python train.py --num_hidden_layers=9 --num_key_value_heads=7 --intermediate_size=1216 --hidden_act="swiglu" --norm_place="pre" --init_std_qkv=0.0349 --init_std_o=0.0 --learning_rate=0.00325 --lr_head=0.00564 --warmup_steps=26 --final_lr_fraction=0.1 --dataset="wikipedia_en"
Each number is 500 + 40 x the weight over its row's rms, rounded and kept within 0 to 999. Layers, rows and columns count from 0. Numbers have three digits each. The size before them is the row's rms in percent of the matrix's.

# down: layer 6 MLP down (transposed), 1216x448, rms 0.198, rows 740-814, columns 280-335
# gate: layer 6 MLP gate, 1216x448, rms 0.0958, rows 741-815, columns 280-335
# up: layer 6 MLP up, 1216x448, rms 0.102, rows 741-815, columns 280-335
down740 100:522567424530483567492494545532542505503481557445476455515491489475532418502519556519476511499480523451562372501491528484538520551506548524497493522504472519494490566483
gate741 095:509449471548471492466522505517494533497514490510491533497539494555564476525570441558509420490477468491519438424426530443521486422480509528544424449538503491507469554472
up741 102:460452491512588513475481518530499449508585534503505492462496544483503482491495418484468462541497527541521568482544510495543480522468507481495551511455491432458426499578
down741 100:411507487431495500465531506522414496494547565525529461412504528478486514523519551464513464543519535517511509465482508468452460533431482457509486544587422432430457536498
gate742 099:542465487411544471512498535532520533444538500586454497479526522522490547514557423508491489529461513473459425523465471536499520511471547478474440499491548486525515534477
up742 096:441495509451448415449424445531538542440482499506519509529493506520443567583584562512570526501533595488552580530468493510487440552456573465469477446554473472495478489534
down742 094:518512504506450488535455496577460459478547478523500514568502512494516575512550521481499534425489453584501503431486530492485509518451463444534435583574489480523547492436
gate743 098:424542524529475442532534477515472536475513454506545605541546513537536492474453474474482538530460508516532525501497556536495525545477471527467483542580481491525520491457
up743 095:455554469552542474478562437469521470460544561497502418488468481505551483481488549509429393493536484468469520498453468517471550590520446470587499468466475524499480495472
down743 098:526550461450485502566466508510525515522519493520520434432492469550516488453506453507490448496453486532460445491426570493503484518519422510456496434473527591494570452499
gate744 102:516488497463448545595495483511480467546500562479526513541583545528466475473463510485521521520548381501477455504495518441514468560462520509490525451492445457545474525462
up744 100:534500463495508510488525531470486482448461474580494445535436554525473569438385466489537497465467483556536445485465524487459511440437444533490545464595491535515617519542
down744 097:497504513471486517503550515427481509474535512488469515479490480553539478462489523436564463521499529507465442549528432466423500560496551564516458484489433477558541499403
gate745 101:555482441540532541519494549438488473533477466531461482523499525441568478471516420475453494534501529537531475492437518542451540454488517503494543463463561526479456496600
up745 096:520492488515508499457508489486417513537488501528494556478456505538511462521433457475480448499466468475542449566549523471490490533578456474486547468542447443564482528472
down745 098:473541474486572568492538508565510509444457385510456526534431477526519435537510483448512459550431563480542561474523528564493523513413423440483497547471404482474498424501
gate746 076:514489519466543534450478535447530521453518535471484483515490467518529559585485499539483452505496585544532468482463501518464456492560563492547546538524572495508497521529
up746 103:557549556492506520469488598480530502496530476507571465520459459544507493515499527585449486513498508484442559459481476492460532475508471491524506477511470527483419523527
down746 104:562415489458463443535488542482403488545477496521544505531441534458497525515520523489515518548510493522474516483511533443491520566525463527496482366499429493476483466470
gate747 100:489507496486439465536554503557451459490532495491592513523494550467463480475481476449582471567487444569512508478497499569532520543498564437469456478512415510478540446587
up747 095:497450481511470503535598589534459481447520540503529478502513458534478463483514549503494525480491515521504436514520543479518425445512470548495445512583525492527526489452
down747 099:470519531505480454527530475515465448496508512438498476506519539465555448492472487512551480536509523503459529505472457504510488561464557526517518463457492534533547536567
gate748 099:599477472489494566488494498538459533510518547470519555514540463480557501527531529484459536471530464510497560456431452532535466490617454521559547424428550431410490479510
up748 097:568472589553470514577510510555486523494466498495512538563532464517463497514479513489517510504495501474401505476509493543457487556505527479441514447494548591479496521460
down748 092:538575334551589522464468424523500486553496505483562516496470555515532448446503566502553447479527459502528532588524496543475506502510590589512580515488490435476546555538
gate749 094:480504483530488518514503444525498435570569518515445509486521476523442552534514483499494530474526510425485490530456514551442429508574463456520533501513523462555514518494
up749 100:463520451557529469413427513519453509468538492439467503536555464575493548568532518508531501430467479508495454525491485492439462488499534473507590516523452542506485444518
down749 106:492518387478560515538563545535463545502489529466435499519523509506509494478564528491513514515503456517532460512585511549510535461499466572438550456493436549518478449510
gate750 104:511486477554501573548531424521476485576506526526494528499482553503483548429532550487500447501492537550554526398523493490557529447504473614458468485443524505486441420394
up750 100:561492517548579569536523462509400496557503473578592522533574491535498491545501465439489499511474538467443487473538533421579571554471565556445485544462509496460479534460
down750 103:559465497506510505482523520529470469421451550534457548470471461547460544466454487398550412486534493570488543471400476572560532423464447517547411493474442498507473382536
gate751 098:482428431427507502482530528494499480535471481524494481517482512536544563513515510464485501435488538519508556532454536501495449488484522488540535521535545421474489535446
up751 107:497554479479481516438408520530466480562449555555584470515480541520492509499423522531519471504540460515531513557468504523505535516473531553487561502525430513534496504551
down751 110:534455475487463505470457440560523511522454492471556429439450542509455571541542521513540466549503517508537502549454439422473512466511520519499553474518461509498478522527
gate752 101:496544460515462492515506542420419548450555488533526478487551530497437532550508481491472491495566429476484546459463485445498531510447576538486491454452480482503577552450
up752 106:499518487494479525452514507515470503503512454551554497519498477593417562512558494573601512541468552559499483527413531414524557523586549440525464533507539506513450488387
down752 104:545442442485516502531422518554477545526500486505533483494490465516539552492484528553505559591531596561464573448440515538482473524437566468579477469481520515491491464505
gate753 101:467496518556461491526436491490489474471543495521463490476525480488468468530520469527485436505504463470482508515525522496456528470536490493468437523497505492494466452491
up753 104:547573572479489440574514473490482508509511485505506508541482461493509448587553492461490468590541534529534481548522535481532513556535579506511449559512457514448455496519
down753 103:441423565513475463533542516499459587447530470431527486578516570443478483502578465482506517522490494470480519518443469477481467472505495499552557477472525482512477478558
gate754 099:512505456422504444499482528563509440544474553474485564482505476484445459515549504553562521530469502539501501489535513419458553477485471463523447543491448474467480530466
up754 100:521514497500514542460446513563552496460522451478493546509477466469522504577547487483456588541530542460486444511491569555480476547445498501520504527533506495548439502499
down754 094:541548516538510529466489542489542493476518496479477516509547519462509541441484468475513486482494445483500522454526444532547521535502467517556451507514508547534537500468
gate755 095:441508553480518530574496531563473509500398511418443566455518463550582479529572532480486562455484488517563494536494496514437474497483509479477492507423494434483495559469
up755 098:543512441468507496496567483415468496508466550487451443444486535425527484528443527564489505428546483462462447484452469490482492470507524473452510415466488496592553510483
down755 097:558494522446554597420453520540517502491487561605501487475504465507532501509558484544527439433554533550520449545508515572505545524492477578515507442473489554545527536497
gate756 101:521539553512519514531523566484482483468535502548457451473494502498502486442403456428550555488481454536568476481543505539505531456486537512477402477528554575444455474586
up756 091:549476549530477524507505567518493470532484559522470475497525476447519518481527476454508527563540542531459496556508477491517525498485526479506446561514482486485466466464
down756 097:562498500537503485569522470537474506581402530527483468497461499514427478516520452462519516495477435558506521501573490438505445505483453491451471416534487535535520505481
gate757 098:445579592568530509535534500455492510569510462520505536542480553504481467481515439527476575534469427496524501546504517467532464532497478456425501434443564518566548476511
up757 104:436525539513511463477510490475547486562499483509401462519523481481525479521503532446529546456559455453421492444516472510424501552492549527516500446505563543508494543569
down757 109:544533476490531400457570517457500517528557490442452544516522479529527452468504545489499503481563498440506449444543513539495511485456554515533572531515545526520512493503
gate758 103:488504495489523495429452450512480517471511452436591446501497559478482567535530529499495508582485450531448489467504535493509460526511529432430503470414604455495501481427
up758 100:565475483540483538495566562486508479552475574520494503583544534516485496494501503548500523421482569513436525463502421474533496461510466541511475475583447474514500441505
down758 104:506530489501479440524575533514547513464464532551480452417508498520485443484458508464513505551574548474553466431478476502477536480496540524527529509499496497576479468480
gate759 109:550453542464528477456550484530522498531437540504463522512521522498594449478518483465554539368422555495491489493484498510505496554464517534524498474541480496500515501525
up759 111:428501501442530503475498577489489591539472566553542446556489489560480413476485504500464487523477517526489419548575507545478465486463513487476541456501466464463428496463
down759 108:529514513497429523518515446475525458485471509568470504475503472516439426466522482515429510474544522516469463561504523516482502446561544503475560556488471440450455414510
gate760 096:493538514504504473453475502519521524533444509566509530516460482435553503437490428479477548507456484541541497431521496434400553523488525489501556436457524483556540503468
up760 097:515535450487486539481544466525485548511516526504483602510475520516495529533440566581476440456505537497481572562459468473502519504508442551536499545503510500486511528496
down760 100:500520434557497565535549542513436572447572510512561527518547502478500507512529545520478439492570509505445467512508557459452523465528491567530552553502497479517530493438
gate761 098:518486500531416481481540499514466491463483471504478548514546508450501540444450442456532509486440453495508542536501507477532538524481463429556468529510541504508551459436
up761 098:452485432501490489511520485545479476551514494513476533429508480470488486444523526517468483444545499505479517511508570496550477532567453429427487580517544495497549549548
down761 098:550425445513508536555459510587514414544489484494483519554553473482442549483491501489528539433541522454475492479546491528579479488577457482512487513487533447406508427500
gate762 105:514552570557493531495469504517511501439518571468524535463506493524442470489550481513503516471508473485558479527517478437539467546464500477522440524432544530447509516538
up762 099:523556557483598536511499458503427463474533552613533535554364578457472460495516516504523517539497500488462537448485503584443467482468481548489516529462470567498504569541
down762 100:529472536425512549494464476524508542531496508494498492519510493520443494466496512515527505489512415489504503478485423504525466509551560417450483573517558517426561472536
gate763 091:632516521431565490540533477471540570521517572544489506550470451575512517481461550509439520482519481519518521534506535483495441462490509583561429537504506504545387508554
up763 092:538468526459501444601493502573454496529560499486504579560543538482555569468462455479486542498550518530462523503544560471460479507480499519492486481547448456511531431448
down763 096:569501469464537505491461458532508538558478474423513528502547453568441475515464533520551522478497469440583534497502535496454519509507485532573427573506503514540454499512
gate764 102:500527511522587491546507462461506488444465488558533526439498567480489581517561521516552520492556527521510512477511492465533514450572497485502491509485501500461521486498
up764 102:503539493427573495498502481505468465524545516513502493482484572528434417394545507514450541532499490496488432502555521507506502463570547493428523459522524580447455458554
down764 100:476534453540540470514499468547436432485462496469505474419502607510434540494426497539421557519440510488565540491551515437508549468524421522455515512551485538516509458470
gate765 104:471482497444508534496487441469485562540481485452597517454502486527500462532537468544525480500500551603520548503544507543570448504505535445514535539496516457529540516487
up765 108:486449589521476477524455511521496542489521493430481555504465465472525540452502535501439536448535588444528544481509531436431507555458574485484512569517471424566535518503
down765 105:445574544483459477529504511470518602497514529587539523455530466500480524504527484494505523531551503532456569498558548564487564525507494497473538516510503534494530552457
gate766 099:583468458468507510559521443468490498524476454571560591571489491482524509501502530563507526467438551451507473567447528471446451495417583480444515455520516441561538491494
up766 101:471494518533413418555419581549455564506498467480485486487514579519541510500496486474483499526466543580496490436480541502504486493545433540517429505504454607554497458440
down766 102:531534507548456486520462561601531556534505470444378511449529497467514507555496495486490508514523484533570522457562508485487573462445494525478476517484559502536415457509
gate767 101:509552450477497529494481470489496530522576551544576454465471477593478474521507492559535476561487420524521475527467499471564499500466557529449499532530522498473497523503
up767 099:530464593510537453513470534490458524454521519494497421478501493544512481516486541539512541482495440454516510493503543514526487542463493574512524502492445556505499476457
down767 102:519513470488477446578488576522486455471507524566543505506488518477506499540532546426541533532449400516503497506574524544539516506458504504464495502442487490451516529477
gate768 106:481458560477464454430501414483503535490451534455467490503565506499490398577489452504477555561498490544455465451516482505496547546485460469488569486515475487475492503523
up768 102:480521564464525493474521466511465579468511580525447523494544521477538504526544517491445508429519516516471507507517428561528460476509498536480525417530471448419465511499
down768 105:488530562522517501525419562469508480529403444484464388498548519462544517495528504484512543503510503470484478476492472497452570520508487498437512535501547418522452469474
gate769 098:472453513524513498433532563470553462492536497533490558546428518589519475515554500490453548449445505538504547509557512482447470511524517485547516497564546439459454513518
up769 102:521495414505499516535563502503522504535475486581510459486521463525472513462462495540514402520414479474488537534481483500438474504512527481473518610467499524478466535541
down769 100:494535550497447519568520469446430481484523503498496475510500485416481469496587503554514488382558516446472453417543511458501434434449485475521422552552489456519482446458
gate770 098:439473539501459527474514474521511426464512535529496500478429479469496500562566518585510482457468453522594509498430468433543493476518529483425538520485472473477529442561
up770 095:523537512422511486441441456418519521514482515595539517531499534536500483476508431519545492437509460493499516453479416560501502625516531485514501478479499541437526519549
down770 092:534525521517523488491506438419500510508489507528484546484498494440482527481468487523469485464478498505484534429513496426485479591485499514517445438484501470487458462529
gate771 106:483548551489446518454541494479482546518502478514457501440598573445478512506504543449505488461463593505499461483475537484519456482569537550392514438498535517526486474489
up771 098:485523485417509521501461526475592498471518440521499548499553541565492505542421479489511466475474435502501494530474533524427570555493459482524603497496499518421502521466
down771 092:530494579512494475475482481494521504520497463497506485480447469567469504464451489509490504409540505472421450476483442492580428521526571482481451565544512550483453449520
gate772 097:491480483516513479576484429491526547550515532576507466508473510421603466473512536557520468463389573513518486485557568454546552567498507473559530523498479465501514480584
up772 094:534477560513476535553432500552462529511507492514447495505518498411546513571455574487568536511465497488514502471535495462556545463478529534536495518484582512504544464464
down772 097:523519532496486473476445538498545491504502559552474502532489546457504560490524496492496547495570516488520489495540522541444532428498529470525509580493534571480462480488
gate773 101:514515528468540554522505494443566573551429593549554576489590580481567529510447423501504448536516469465507522465461490509434521476477536526500533425453468438540527495473
up773 103:478472563494538474537446501481519408499548506479460446519492496461408507500538528496515538564560486451519527520480531528457460576493624429518522479499479514558499494486
down773 106:453510468433450473444518475525464492449497525456518499527476511516504468482449525444557428501483516503585502486514500580456397487474464574402508441472548520488411523509
gate774 099:482557565480495507545448542472493545450509482535457509532510495453497498530493513478551504519427467501492534460509507412479457484477479508540513476510577535505494436497
up774 103:477516537502497556590517452533488481523553499505509556451482525466449506519486514562500462431573500513540532527473539457493445480572494493502464528523430500480544585511
down774 103:537492495488516503488470505560452400459524446527517500489444563488581473495510419526513522446470523487543488494482536506636469509482548451517500552429464547477550489525
gate775 098:554553480495453470444506500451483562431602494549511553469514522501574504470452475547526499470504467481493560457522480465488593511472544475454470479483472587489509513499
up775 098:475441525439478533489448480488402523488506497488565484517498635452452526526489452512475484486497523581517535470480506576441510497548503492517494575493555502483542523507
down775 098:510474438518404522478524469463445526440556494572521552507469538488481516540545522491514465455493520554438500454438551534490510525529526510505414494507503511489495508511
gate776 099:436531459454559556500462479492483499518417521464525499468531472529481499504576477493530489515495563529506467430485456494403541526514477567515540583469484519601532461485
up776 097:464448447526427474580481507540561525443529483553541502462507406450464525501464488477500489483481487456583473414504469496468515476435518504523494525510486475466562512608
down776 098:435453502541496504509492480567518456541500521475520509471529429410521476507552429526488581506509521498498495539495514526466563534472520481467461505517523484519468487449
gate777 101:537555452520532467604502412512488460536517563487520528509519537455471501449546454473458511469590495523477492525474509519529533538500555509455453517543579536461485500539
up777 103:492441534482548445533502562479495523407464493439520511481506508405484530464496466455493458506515546476477451480469484457473523485474486499471428493505459521481518503512
down777 104:448491505498528470472492523511528524490573496463541506515480477522482556557559510510457427526487517545531475542521493482477498484431490555500500485564524535548468509539
gate778 102:470468479516452486513468518470544493491539496490459487548480563528522430520473502438522478488453530510431530553469487502541435566529460450523450564529567512561477447441
up778 099:472418432478514566506468481492441544472536573525527528443514523598480510538519519514501509456505472512527472477483443537517528490465523526513524496559518556484491446501
down778 102:556535490444557528514530489499405515488515552453490525477538505613541514556521547506471528436465494569495480467466542473456471490476530517438534487467534502485430425568
gate779 101:482563514450476622498495528586566477504535484483512504473514549476549562487547454471513556472556558512471532466496526574460548541560549474487464483501485508463455491510
up779 102:532500518474498530547530519466521517451510457486522502467425481476460497485478455572505469442522581424524563634527504508439506501493534547468509451501532503482457464508
down779 103:508514458488496584496532529514531529484509469456501511491472517436449492543580538514510491562523485465479507465479531440427522477546490540525509462517521515453466548486
gate780 104:535548519472562521531505521460480446534489510515522483488462538574511525469581457529450513495473537488506538505508436462588538518465481523459447447535472495478512471405
up780 097:528508495563495430547546455477464496508473493507525461519531498481519542505482452600503480455473423482529479531533448448462550532473462451514535551432542542525499524509
down780 099:508515445540499481581523523499511472481517475534474365394442467428594517492519553476490564493566576456401519491463449401417384516494525571478505472503544488494500505510
gate781 097:439485442593473602414473549492537494477546492470514483560478544516453509520534507466464559535541530526487563498436452570535458514536451500458540460437412468493534446464
up781 101:481477545538490495421481480503511518571545524427536467538537551469466508473490480508488495501486490508581567458462550518544472508514511521508527446469461465416492441498
down781 103:515543526428505450576493529445474456492464466568520502472466462496489486494507476526562427492517461435461484525596534505424543481497507458500531580541567494483449567518
gate782 101:463551510466536533463585464480538427451509529480486487491433570466542496474456476509471467515553445534511495570565500470516543523530464495491460506489581562504540490571
up782 107:407506475560488494560525467450550496472508471485439447516528502535565500472489488495454549562530524463485504453526433542543514478428500501559476459522510493467483448468
down782 108:506523530540512543533528486488508478539525422455502549547600465511550480536464490555496527495476500497584524487506464601517471510457547517497478567500467487422561464478
gate783 105:510544514446551498436536492545467487467464507482521508509564551504474498522484441543548473558504514480452586564461473514548468518556542503455576487519505546509491403530
up783 103:527439507526477474524517574549490525515498531497518457472507493477490498436488490528493533537487492525512465454597580543482489531505508523488500505447578510461538456470
down783 104:518465480471552534468535526427429472512492536476519525522480506503463444525472500473494510573553550564585494508504492442528505546453492490479461444504490536471500459527
gate784 102:437482518501539591504431508427479582472486478545446430505424563589519482470489517487593592473533565529470472467538524447459546419456551558493495489480534454533453481491
up784 098:489531580540521466535474475468561509516411513575551522406547498490478437461443459470455545522542497565523469494519450457483470480497444490499491591483494500504480546477
down784 099:403455423495525489505504527439503466488463504540527507493586479457459467492458469438468465507541533594490451473497465501494501492459473479461428546546564449555515480469
gate785 097:513562509414548519454528533448535555517497538455509471564544470524461501511554471510528475557458495472531519467556508512526478538508547496551458475541529490527521489518
up785 100:438503562546495465534453572522510526549434483536518540444458519503381453533532412536518538490494505532512484470519529555441499500496481458508482498543447497531578409471
down785 097:550515478478529524490481511524478516494426433550562509541447487524538486529473451454532500527542482442468422543536541436547521468474459512545474557527505484435511454410
gate786 104:478593502481507469466524517482427505570501509506506419519559508471472494525493471538542487513470446526480566534486514490516466483537527513467517490530542530558622533469
up786 106:493485476445434461550427530586517485431474494495556519466481501498532482467474479485573577451556527478531528450499450501450452470532462532524474535616532510511523580465
down786 102:472539493510492450559488567523510498476433473443504525477427521465593454550534491474546498480501526492476534496483456536525492551475495514474471512525456469505490487529
gate787 097:517466509471529487502558534417545512448532488500501452478492512503495431506429537481443482521463491489527497469469485565466403455483545465481490450481552519512517478481
up787 097:448505505443498448461503543489525496548451488536549548547527452510502424508496480613497459476502500546491482464527443572505510543472494545531524467504519439562549493532
down787 101:503493506467505484502491533540566482530484528497447556505489467524472464502446548591578486514546539475524467490462440502520510567532522560517536514492525410485456529470
gate788 101:501607524539507474561555485558480519439457557449531523481566522509496483434524463504392523498472497519604563490542467527476459514566531489485442552578558541542488455550
up788 098:477504426451462450547473506508625431496450486487464540496488459477585545451556434471572540471514496469458537535455555518536499507430549544486544540443509426573505502544
down788 103:491460462504491526486501555503547529526546502531549519478534469594475484411538474464475568495503496438551451539479550523441483487499505494509498449424522510592497448468
gate789 092:504510461494492552462537509489567469493501548608560443452535436508518513521553533510430442456508489492505535507541615459531513545529609506510482409551566514577532520533
up789 093:468478531559506405554470509503459453535504418399469456551545519458514502532458518500500508534512550576521444534512502520477529480497387524544453529538492483511508525494
down789 092:424520556510569525472476467468531476471531562429524524475480521570516527536523542456538497495534500524551513537508444518535525452526484491554497526509494489495473560473
gate790 099:459535445507498529459482531491474507438463438537410463554467486528484471561489517425474480481431482466460476468531577566513585456525438488450452464481511530531497470481
up790 097:491532587489518547528513464546490500451562534436524478474412490480445495472539454467506518459539473463543472492532505446450493524515507495539567479552452490514492511513
down790 096:500435464479490474475514524493505475500553499546534500395571510529481542480507432514474545498458518489550464569522515459492495534475549521558452477445548485471516525465
gate791 106:542481476558445440454442411455523465429517524548563545462524581471461461432533520515484510516425533493506518446539515542541511547489492479463488523467546481495518404551
up791 101:503477488533496469552538445528467514578500470510468413514459491556527522485550508503577537548500479506425521457532539559549460479499527467479475528480518462475530501444
down791 105:506565462446434472518449518529472467552494499476462483518468464565514469529525496441440498505543497482505446516510558545574476489486454539496491424527542469424468536472
gate792 096:482542536449523426464561504487477500577484449537509529541577422468481536500500480600513558490475550478479520484550478526551466528579501461528468447535513512509533546514
up792 103:546528516507512455470456523491448456500428480511521531517501542520521545465480533523463519534508559508484502458424413559476480487510583517479569516453552547539466471555
down792 099:402592497547477495433497500500577446511481503467506481475556516528507512497439459509446474556458534494490463568508462527457518494549513506546516486476506466546516459531
gate793 103:487523475516505434449453488554493468582512529509476572447538408489468549485526518439494477466431437494460516527468493482478570534441456447551493448474576471560567473499
up793 108:481548497466455487515426520466509532487568548476461468511499472484451530464501532418537490508522492574488641507542447489554504567522549503474503468504498482445447495524
down793 106:464493475455555470529509577467487521550495513510449499522488436494467455486539451443562488491505488570430454458564511583562481529429491525530457468511524498466567554514
gate794 097:533489551433494544490499501453531538499498487481527477515491594499494554500495516449526517535482511445429545570524515547524464447457509524597527406509572567489515518461
up794 096:518584500488437471467539478436530564491522530491505488478529501495498557503434537465505551480560505591552484467517497468484479502539471549470500469503516518436510529529
down794 097:575529507517443442443494508447540492469453484490519513548505489554550559435431476480473536472468531488493501484526590425490422598487540545546529486506531498465451528531
gate795 102:501489534510540513489483516498444526525466553526488465461524508505507450459536478523490544465487563500516549552504505503549441568502539530504467472516496481450437490518
up795 098:452476452519457499497590500538547418545474496505491423416437508538483488526562525489526497533531476459569577430485543475429441469468454533417503527544555423449491487438
down795 099:480444458520504442494512541562508510534462519563504514549504409523441556509500412496498579534532495578472435423489530532427527466472490485479536508491516491463443520561
gate796 098:465484477516425509521531461479532459522537469560453509451486520449504518567513569493444582477510412494546515518415535485464445532528512460501472502470521486441496523606
up796 095:537513504545487499477500434487498484546521499467587537458484571515487500472477423503460505508569560498517535494540515493430470513555555488435491498543461465476479511537
down796 096:523526512536509465549492441512529518548476454464485481524511541499461410453470429521527492544536487518464521536531542446522507512511522513483530470550562588540455533520
gate797 098:477433480499527404443515464544480545414502428407468506531478539508509503508410525542447471493535501520516528536459547520450482436598555443448493459560504535517488533474
up797 098:484523506501530492543494471556518603470497538490512518464533543439595456461537487570548538427454437523528524483500502471461518508487386524480483600495556500433507514479
down797 099:498518493498582526488470473563539421491542511492468427462485524461479499498518443508471450485478487438485520407498572582538480529570504470489537504508483478526516412445
gate798 101:472499522540531472488527483522555492467476497512445489553515458476489508502524572494459487476463526541454540462535492395516480528504590495531479460465507553569549488465
up798 099:537473433496507493506504485477599511479554525477517526503489444512493539529486619440527489481442511542515547492510518433487533505531586476493488460461466461528504486560
down798 099:474539534523508535550503517434522547482491481566507474489477502463515486517570498489493456469562535515558478420487447542501449511505497475450470430526510583573452506498
gate799 101:443472527459484527439496463469480445523532475522491522456453589472546508423489490522505517442539473510537617506483518473493506491525510511467530480431563465523491471558
up799 104:464472516539534537460506555470495509499461458432425463479538489544454506477511530569511543534529503445413503481472525595437495525559528515533563506457481520476530520471
down799 101:506511522483443494528457514523498518517449435400536504469522531495497488556527544503485512448474503541423566556516439529490480546483575570499501507420529468447532540595
gate800 096:440473492481527472560478495515472462397586405490480355521537481525457493488468467512466516491526479417458521538564534461558513523516495554520462518533508479447523504556
up800 095:488536540486490526461526483417559557504470556508482442567484499435490424470503425461454461470517543512566527440502509512506528543550496462420536482506493436493395565484
down800 098:503492576442521526522506530515474451484516502505579541496508529438494516520530552439560540414564463547643534523467508532487485485504545457495452477509496485512447476526
gate801 094:480508499540555446524534539492567468491473496465521484557458516551482488546418395429465469473481472512444445516561495498520517479518473441517456497496538538510492471491
up801 091:489465436517489478462503562488486455501554499522529439507459475507491526482505557521498525522539451457526472509543500448491513537562418554494500467480470569496570544449
down801 096:515553488505468485487513500519531547503472541426506493506538456477549542582500449481497517500435515523509534434531520460467534503444477467536563569534494518502527500506
gate802 100:504470496590472475480463481515430472490479559516531440589544515486536525476507484476539535485567531483541496464444484504574522460491496502454509494444533440566432509555
up802 099:511487471443553501552458448485503440488533477537481484422548521468520485529500541541498497502536516526489496530570499529521515563537459485482501458531535455446512517504
down802 100:474489455588480461557526502444445485530455533472484448548490506536492472421494556464472523490533516482505517494459561463519429510505403541523508460447529526541467521444
gate803 101:460377506456506554501527447515471545522388443456524458496469570499588563543478420497438480502506476548471496422558539399420509495553514504403477508456515470547506510563
up803 099:519515560541550495484521430518486548543464497443534444470532497452526440487455501575483474454519504501518497499463530507539538513470469539465534501436479431558491553455
down803 100:522500485480481546518470504464490486539499445473498495529506464490601546480435504459447533491522517528486498539570566573481435433472458582531513529550427479510546510474
gate804 097:435525479478494451492502504490419522527482530606511426497532517431521472441457560475480553529472514508534539465427489548496529482444480418473532458504450495503496449438
up804 095:533549506522468503510463533453459487545438510477471549526485440488464555528489536488434519535572505463556462536532616488501544453590526484454601465483483480538508440501
down804 100:471487525491442511468502511523467527515541517500495474492521515501504515511515505465496471513530481560475489513449474529433514502487525513436500389461521511472517455484
gate805 096:498544499511483586507521557530525574482487462489449475544542521532512448463509433457565506548531520500447507493432593476410513542478517444575518532463521457492478517445
up805 099:505462484550453489497515461538505529566550567505505512491552408523500514508493476526470486545563518493491447423506525557539562513423543529517550505534581488484481446583
down805 099:476506535494506410471480569501504408550512528530430494547451505527472471468458548504484506554413449546527495508462508486517525467479578510522504458531464536550524441554
gate806 105:481508527521494524532473505426521476492514524524481493518486481473531488534492543441535475593552551529566475525469478470534501514551576514543478479495529484414482468455
up806 098:493517565480519486516561477479436472580515521511486459483533436516473481513454505493514487545528478560469560448429503463456486455550479543387527498437511499495443483485
down806 109:527505488480495441436505498522470525475508464499492558446520517536507503463553454539492501425458455459535536450528428515524508476483550441526532526525572423550574476476
gate807 097:517512553418511497479461486461518522510482505502523533469524548511502441470559500503477448525464529467480499447478459546481459482508448492436482519467532515428557473494
up807 101:434529529506497447558474553469470490529452479515544539407484524486489516578440475435460440506532536459585452562507496493461511489499507494481522658484519513497527464530
down807 097:537470518543557432519554464500455462442519545398481526514414488454453562538492552446469511459525571447534560535570490450505478525485471450507486606429485535503528489482
gate808 102:545519581456503492482517549516468494481520523513427584426556458416482474492448581538511482515491488448508495564479516498489552503527455503484461542441440523474531556462
up808 107:504558491486469547571485468487565520503478380513533490526508468506616519583494422531511546484451537486517504510522462471483528496487526436532547501444542474528546503504
down808 106:456545499495444512472521453486517456449512492486508516557467520485482504497484492520547499495480508552424476470511482442551472525566573471576529488467486490492463411514
gate809 099:567538534412570587448493595511459515500489443518470536527515525531497466498501491482458550598498480570546514489524447410494526592499467504582468487491512408554504548526
up809 102:535500537504558545568465542500513466533576534526433451489492505567529530451455509440540466475513539465507453496506502449567480430529499469486529461521533495441502528502
down809 099:545498523518501524498462553515508443432518510528426492543491465515498463474468584549547518462498489490461520538495458480469536455471498517525553476493511534606459469474
gate810 095:471554492436552549603528546485503473486457499535487536537507458544514448505389489522447529527530515532504505554524439447480583515572571520468504410547476508537509490545
up810 098:526554501417474502531525454487390535564426494549501552438494512442466474480447471500542574457508470571503484460545444580507436461478477533474490534443569494485470484457
down810 094:506434530509551479517510585459518448519527578442495505480488500470469435519501448480564477579517543515474521533507506464496534467481495546547518526517499548480559526549
gate811 101:546522454464489468521452503474496487560537505562569541475525543503504495467539504395528502494508542528547537432510489497449543554501485433524524528465432490483561517542
up811 106:485511547440439566459451488461524485532499501503484471568517491457388414504528553506529479467492556520507475473414490557496488472480416531500523613480473465559534548503
down811 106:472524518570495471428519536555516494538553485492564510482443423471562489470450515510430509537464452535427498515502554473525517434429526529481513557514492550583460489458
gate812 098:574556499486465448422521479553484481446563497591463486499535491426441549431546412444496515503412472472422595461459481502554467496437496539525402548512481503561423529467
up812 100:459531489532463505499539455473434577494475533467469553526479529546474533459511527516544530504485556520491462511472504451507538499476516447539497532542498510493464522513
down812 099:523452515515501495489512485557520552474464481568433533525486434513581485462496543572509469468427489464511508529490488508457504448464489433449456456529546452460497475527
gate813 098:629491466523538537441517498516501555486432472503505525502488443516514524439497525405512472401541475480414502527527520472500477507533526473493503483482490554616406512485
up813 103:492513489519568509499534498468540510587507482493441531532431505472541449490511474520484519456489512439589590526497455503502520513566467534425529483531528547514523482570
down813 095:430571481455507532539486469515521447520498525390502421500511486499516419485538503483513540537465551566560481522518439494563460489501585511452462440529509488461489533498
gate814 108:509441499562458479518463566460466504466527453477541529509492602524508540469501454454524543530522488489502491455511508480489538442535523478448532472483545488474423463538
up814 102:498431554571425513508520569506477479497464553436538487553564487498487491484530468497536556523504482530492541470525529455526544498491529350497508500485529537491499451492
down814 099:407521542481512449475482498502539469545442422480430452554450487462519536535499510485507521497540485513504490586518457578478448507459519500463509518494536494549485516481
gate815 100:493581522513453512508505510576564456486535551489519535543533526463473529512558471479465581485433519537510464506506548530474488383504522507559539508500486533444500485517
up815 099:549522490537545467408431472486546528534487517492549512470522559538457570489537522540438569500447471522453495474485553510428575438566485540470563435499509476462512561515